config.toml
head_dim = 128
d_mlp = 2048
vocab_size = 9484
activation = "swiglu"
norm_eps = 1e-06
qk_norm = true
attn_scale = 0.0884
init_std_o = 0.0
lr = 0.00377
beta2 = 0.95
weight_decay = 0.08
steps = 4197
Each number is 128 + 24 x the weight over its row's rms, rounded and kept within 0 to 255. Layers, rows and columns count from 0. Numbers have three digits each. The size before them is the row's rms in percent of the matrix's.

# layer 3 attention value, 256x768, rms 0.0722, rows 206-238, columns 288-335
097:143102127119104065116137085106115137075133098125079151150079126125144117079088087103116153137104175139155086158122119111140147130130152091116127
098:160126129171132134149131120125124123147135149089162119136128162148156100137122133159134089166143150108140161094166163097127136147137094089153140
097:089102111119107091126131145134143162127105142155105145105103125164159116141117125103113122110153152139134140107115126134133125130095062160107136
095:148150192146088107121165106091097145120116094157094171140103126188154106114131065133120126141169084137129149126125147117165123155112077152131128
094:125099123088084150103177167133164150155137121108160129112138139110123106104119092081161133163148131173118140121144129140106139114137139113115121
089:114093145078105124189172108128142118146091117182145106140138120175140096128130148136142111152150115128165167098084128143124132112160148082126129
098:122088123131162110100105102107144132111116149074160148129168163117141112135171111119127122139121120128142163119179155118109138119120062079119138
096:070110089141194101170123147092089129124125145106104139117121161101151102118148131104101083129134139142155162102145134156144115134126117119111125
098:083168135135110126110138115093136114094126073131112137139102137103113117133129119138118149183140082126098088110118212193104155076127153130134152
091:108113133138068113146122092110144148093148146121130173125119140184114129135127129152160125113089126141105109120116157132135173131125082145137184
095:118143171138144112111110185131117099121153069058084136132105152124124103123060107145199136147117122177106159099142127128129126097157106100103110
096:116115118083079159129122113131139116118116120129131116134156164113129110107112109139118113150100144166173126105113143160126133075151137168099099
096:135110132069116133173101138161120155124128143127128080094117092137141124126119106109091116149111117136120146131194098130124140138147140141159140
094:096127175132165128161143087144136142106110124130068099112101167135135188084163169147159115114186144125102116086137126150096126117119134124165109
092:106164176157145104148083163066119084091136113154140118156115110154125108135122149129130108128105144097124117146102131152107172104142132108121161
095:129064156090141142138118155107160136167103129111107111113102156142129092120140105155087120138147100129132088148133124068110097120148129159123162
099:121098125118180160119092128145150126142172124090129116114129127143121137140100119131137129095154083110133154110138110123177126156131103152125098
097:130123074098135125119146114127159116122114138122140141175137096115085143155148112165131139168144097108114142111131127115086123141150164134129082
095:138143168149172133122146097181127093134117164097136153180110069121116133122100142063166122104066154103128142140167135121114094135114168086108128
088:104109132138116129125107122173106126126174118118094157148161080121145151121122122140103155090116105180166118088132133113097159149128095144119142
094:163151180188122154146153144140103113160153101141090129119116164141145143113164100127129100161112128130100095124105098127120115120113101122168149
095:144128086139148116111106119121121128056124133170132100130130126117134125159131152124146107129130151130130107071115150133112131172115116098110132
096:165124107169099155109159080163142127133151072155121103133149170096138121171144099141096171121136130126104124157108114131139125114113175119176124
094:072158137104119115148178108141097149155181159077193126098074102126129117144127140116175109120150155129128129130110074104133147151146104147101092
097:111107100145145151159166152150156157153090165116152097142163147123138144170147107179095099128154107119124126144146146173148095114106076142099152
095:164113158137129178095120094138100127148111158102129145175097122120124106147154095123142139130154101139131088136130108119139155114129082093107124
094:140201144123116130123128152092114088076110155145121161160109101106130130124145124091175108131121142095132126150109090141134156139139159153125137
094:123088138122160088144086127140080103151122143128152195149082131126123136160093130136094153155131174104113126110063122109143178123125083155143143
093:112168168134153123062157106095125086114103138096159116115131130133161104156169132147141130138106108117134165119115122136075155115126120084140115
092:085140147152126146131155157105125138127091129123137131147158171150091134164134102149106118137088127152153119111180126131138108183159131098131155
097:172119160103108171095123143110138124112126161098114144150100119157127114120128147121132165079135130145180108097142144096127099135142123117117105
094:150132067141101151148135125161077136111141186140191147093152134140141087145091145115148132105127151095107112112168164157148147119129149157138149
096:140122136105160118160128107195126140126085112096108133140088110128130126149130123143159120152096141085161153143151127106118111156145079074125160
# layer 3 attention output (transposed), 768x768, rms 0.0764, rows 462-494,590-622,718-750, columns 288-335
088:164130154131109176113115140108101107163144114126120148149137155156121084143153139163126129124146128127099194131134120076126115137107112181149147
098:104103150091150100162137130128159130156104124164145150144102101108105124135141147088157136116158154132108129114090146170122084089125109148127118
093:140134111118113140116125133135157102129135114111154093079109107124157166125128127112166130141123116126147132149172122113104138101176140142150114
094:120102096085098150118136173168149152140154128084151092105119100112116140171144136131158148169115166140102093146120132136103138104125114180154165
092:131132123103097150133118115100130089172183119123107117145176146100116164151143069109110126132089165113123108128123150119099124132155100110131102
098:141142143147110096120121155155155132119148171095137112166130162121119140124110131181148145109159157146104128122146125166137090125098127146126154
096:079138140185112106108135145126119133142125096176110138132133098163113108142152168141114097090162144104165121110115102117119111159145175136150130
092:099131115104113163117104090150180115171126164085142097121095092132131134131087136121156149144134139129146129110099134149113165097121087161120129
091:175083154122131121110124143100143139164138142128114152149117115155128115127136133093160099108133142109128153123118145130108148137130161130156109
095:123164098090125081094076107116118141073129167135129116125132114089158108125180124159124135101113149109149089106123085154118118134100173104113104
090:110134128106149117156133112153146112174145117146130094112103108088144128123145115146072128097130126123101134088109135132129108137140158155149139
093:155146090091134130170128081130129142146149147141126145130124136112175160097149145146131114100134154106110135113090137140111172164088129105117115
091:110148114175097100100163150134144115112117141090103119186130164119155172117120146158127114141118123119119111117107126159109084157147106151106109
092:097105106117101137107113152133153156083167172120146133135127142102126061118111123131038121143145085133116127153126137125087093160112121156149150
089:131134117102112144116144119146146138165120131091160140170124169139135118139103107140125103137108083141135108105130115109095157136103096154102125
088:124150154131130101109143083172133128122103114148104140103168101139131140116155114140096124112086120143166125120172120156152160126105129131150087
095:173139124140118122132118108147159143106132130146137143149112095110158155146156134082127118175111134132130086127142155102131122119144124148142091
093:138111149149124107143137110130075135113188094140175101177098101123131165128123134125159120095120167128127152153156120150134128132119086132105168
090:113135116119140147125112153123155146135141105128129105079127134133142132112129135165105138130153148148149112151113165110098106114126114112106138
091:138137145151123132158120133123144113102129096110145081134112160108113161134140158185079106105150144100143131129104126152150114124143090072117122
095:076129089082127156139081125125142120122108127164107095167090129131093093090129113140152149115127128125125101090130195166133144142184134137133160
095:149107155162137113129098116145116141144100129121131102129105113123121137077111099140126114096117129157152153156117120131114099135187150131131148
095:076103181134121086158117091085135142099095160108107117076157120137105140193162112126158138145152138130124147136148106143152111128141132132134150
088:165115186167116153093085126111158123104109118112114129145143119153177114117115118163127167165119115089125147116154099137123139115129151117146145
088:131135162131095134106074104110067141165122136118101101144088126149125151124145144098153133143130143141141156140096165144125137137151145120120110
092:119126115146128130124169162112101115108149104129124101146127137121129123152107148117091129093089145081107148163175083109145129104164178159130152
089:154119123101095142117127160146160159128106124145147097162117118171138144126118149144113133166142155162120137127086143114115113169149115099115116
100:163163147140074121130121148139163144149126122138151122079145138156095133061146131100137162128152102150143120134141118136124087117146152102127151
100:125121102144140124117138143126125159111132140118144135124125112137116129133109131104130125130125130176144128143133144126190108127118155105127142
090:145145135106139098141111108137129130125153105130139133094083118135121093160118160135144121170134156135143162124142124149176160120104134117162141
090:108118113135126200136124103135126134127128110107103116127088132128149143150153109174126060171106158118086132152129165106131122113136136117161106
098:110139172155128135090131158084150110142127092134139121137146101109142120142107134155119115152104144124128153109080152113119132106130103133134111
089:104155159095102134163107138116098129165144135162156151090154150133107143153150124144141110109131091144082141074111156180149111111126157095108091
096:121129143128104103138128064112144142126119139140145089100129111103114129094154099160101163176148122191084129111124101138082113142153145123127133
095:136144117149130184083106141138152122068137128141112104099129145162174110114080086139126113113157129143120114139128135170110137148121131132089129
095:121134113166121128109130114116103157119092086119143110153114139150097099142195133111112149167177105136147073093073136122123104103116094130131122
098:159165102171128153139119117134201103116128115105135139132119131168118177122141140142156120119100118096167114159151119158077100093148163091159132
104:119148138136152141089155103139105149104122134126169140115097149125146108103098111142132131140140116106149102126124106111123107142131137142172101
092:097127147134153133148080117127094135143143101148151181093151172133123082113103122067089155063133144152164164155151101140171149134161158173102115
098:134119105098134145091104146142148157103138176108117109078123168110106119114120066130124141129136124128151095145105111139128112107168110131163118
100:124144172106074123124164135101108114114067119096153091156149196131149161174158110132147118122138105136123125124129153090135120136132156127099113
100:161142116105151113149150165147095136126080128147137079106149117107151152120128132114149099129105140129121108136198114141113088150167097127101089
094:127128096147098129134110166093141148162060131107140142157153129134124141115110145105137100153142118166107138172120129170141118096090122102147155
098:134159177112119128107116137105139138192125128142126133122129145084137143119121128146153128155101134139132074130135113130091131092105132126144145
096:129134173146135096092099121150115131124159107120107135123122126078128105129133125106128126152128122117114115135121129127091129150117060136124168
097:118177105109141115082146140119086160138148135099118142128142095180084095169146076113122152121090099123139128110134176138155168116172123132123107
091:136144111180098105155172140111121128169109115177137133147105112156149149122135173169146111126151112073122142137134101119105114109128134117104117
097:137145127180142131117112133151104129126152147125142091116162126119138135118074142112144169139140132154143133132114127141151158164141084138128125
097:149187190118115141124129084123121132171072106155144130123132185154121139145105127093144182097143129103110066107148150156111138109133123092125101
097:122149042135148123103147147133174113104116156145141102080132145154107113128151097141126121089133145141113148083095135146139109131147119175093152
094:093137101136089108085112132086148160117102088116148141141091135123105140128133106146135125153095105133087155082112130156114154105146136112152133
099:114137169081120128145143132109131154157100151122126154143119161128134154143164118098140137134156156116101115172104105196139188115115134152169100
091:125110136133158117098136115124113140137120144101161125084120126151165111177130165111138177180143119110078193122178112127132154145124085169116155
095:131099122116167132146119120152128160104125115133144148092103123145141170110116127109127149122129181105142148095119090097130138129149132143141129
095:137163136095094136113106134120147095147135149120163150150114165184134126110135080152098123124154140126144145108145155158103113129167152170118120
102:143164086122147148110088119169105148158130127140114119166116104132158120100165124121201168125133121157160145146168130147139147111129122134142080
093:146105084087131122158136133117096109133133134145091097133117182140099145100159159131091147123092140095136117165091164151077124135151146115130124
099:141105094060130148159121134141112102149091079147117160110142129099158094056137137095127102132106119157143136146081103137145093130127128106074149
099:146092110124136143138152163123128126118116120112128101126114129112132080128176072159168127150168157121110126115154147121103179132163080143138095
097:094171121139105154178078119172134103139138122120129156138120146111121114123139175113137109120128130100162110110174125107125136092171138135115113
096:124126101100171131126137114153160138104130119122112131164111114177142110183139134191121071102157099119095127104116158126073146084100130088120127
091:151106123147139123141111117144112095121109088169135166152101154110164124152081143114130167112127157101099106123114164075118150119133118137079160
094:093128116134141101096133151114103147198122162175113154091141116116100119095118116103162139107141152125104086122135148132104096127162134106161120
097:094153116151121098135125147153122117120123133167163137087168135113121106092098112148138176140112144090094146136123127165114119109149137184103127
096:146112132106118098129187125135100108107142132138118134130123155136119127107139120138108138155095104125097121129111111129169099127128127110115099
098:133109151179101122073170133119152125139156135121074121119169101146127159165136134110114166134130150138155155094154156157131105111094119137142171
104:119124093093149178115153182123102146160170130146119130118103137127144138106149118120100143174157133110139163159106193136140122119081153105133105
101:128137126117123124130142134087164138143125145137110081143121124124094110110147151109159120121107125133126141148125077112144121179131163138134107
097:153140134075095128148154103132115110125154112109105138147147149118116122138140140108142124125138151102094151124135136144167131129162178125151133
097:136110133080171136133094120132131175156092140114092102140156128087134113152112162158098103146120121124105152099122128150174149133142140121091106
096:120126126141132122171102123136120136110113105107094127134155139179139117113152155137109128164156150122118170143124149141143171099113152116115155
098:137111122114098090136135144102096119107124145135100088122072116138119156130150112134127097147116141140112087126094162043131153164135124108143168
099:127146176145106128120110140148156084151152119103111123137108078124118133131154127106118150174148137159111162142146103098138099174101132157099094
097:156126169098165152083139131128126146111108084161140113089113082126143152099141160146112097140078097163108120140110091149094115101120080143160138
099:113120136157158128133118081121111113134142146153108162098135076138096125122162139109147111123112179128115149137089112112153140125131110149146167
098:103083166170173140156161119173118098142125125165113119173149108106130120110125123141118154131108117100104115129126110086112071113168123150152090
098:143146099172143133111102085107139173050140105066136152130122112131125138132128121125061115149155154097122133093112157110139117151139115136118122
099:121089122147134135146162113103115117143130127135142108154096121151111118163128143112181133100109070132109096150166116133145097099130209143132146
098:139147107135121141123121119109122124121125128107136123133117119126102129149152149070124083138157143157133078141116138111098157135125119113134128
100:134126140132143156093136161116118083134108110116094112110180088108096104152092119115106097116102098151103156111145126108107171104135144124161155
100:109137097090139111104162146113136144119105126138120096140119115130157080107143150124135148125127137151100125120140143138170109120135148119154134
099:128089109159157150126094132144128113077116142152106114118151093110139141085067124167115110125116101118126174102128114116143121147137108127123154
105:172133135110118112117100103115123137128114077124116149140154129137108118095135153170083108141108178120151123134161134128096136145142129093145133
100:086104164138141119152102126185169092157166136131095128114106120125135110120153122099101156119141131125146161130154115117110085134082123127130159
098:139115092119143095109131118089119117128147102109133134101177135123182155143088109122145120161128111120138094136123091111137136093130141113108107
100:162107124114112114147136110101140115145139114112132165117124127135161109080111155085158095116112082140071101105110146092160114128122119149158099
104:154161135134108142117160106141154122157170106151150138131109171105147164144155158129129079095111107128102161120102138113171089110110132128094084
097:149124140154172151116106093143117123150131110073141144123164109119150102131085118163130170136160113171106117116149126160120140084092073141146143
096:124130162081113116128140151096142153124125128084141148143110139133098142130136146147133089109134116102131111108098148092136137136114114077122117
101:140126132116150158131149143140173100144137130136110155111158098140123141123122099130181090095156103150159128115113163122138117156132159169146102
098:164152121123100135122134079097147126070143125077140153146097111121099156176107123107093160116154109116157139107146126043139105116132163131137117
097:161120148106106092135160139146153124167116136173122157157123126137119189136139136093124171162166111133153159156101141149148112132136099139107131
100:099114126093149131157126122104111140148134130126131089156138139129159130118160100148151157105139124114113128137117145150161178145091106125085103
100:143114111120165174137125112109149083121158094089109104120133131105155086065149118116128148101079122158146115143129121084146129169125123109095118
097:153084149132139131145121148149121102132131137161153117132114103151101131126162126181110080154087099166134117106155116140120178136143154083116095
096:112146090145117152155125106117117145097113125095086115149124104110153132087133141119089071116108122127136121160120122142121128130070120135086145
100:100122160160103098174163148138093126121133137100127154140132146153140124132123123111171102109143120096135149102119114134126146121121103113109127
106:156164142147168153125053165158156149169088113140113119100142115111145145115119126100107150125121118132138144108125102079148134140153123184136118
094:125096125116129122139118117136158104119127163091141123110162121081161101106154115122111142111138162132126096155155129097103151125170108126128097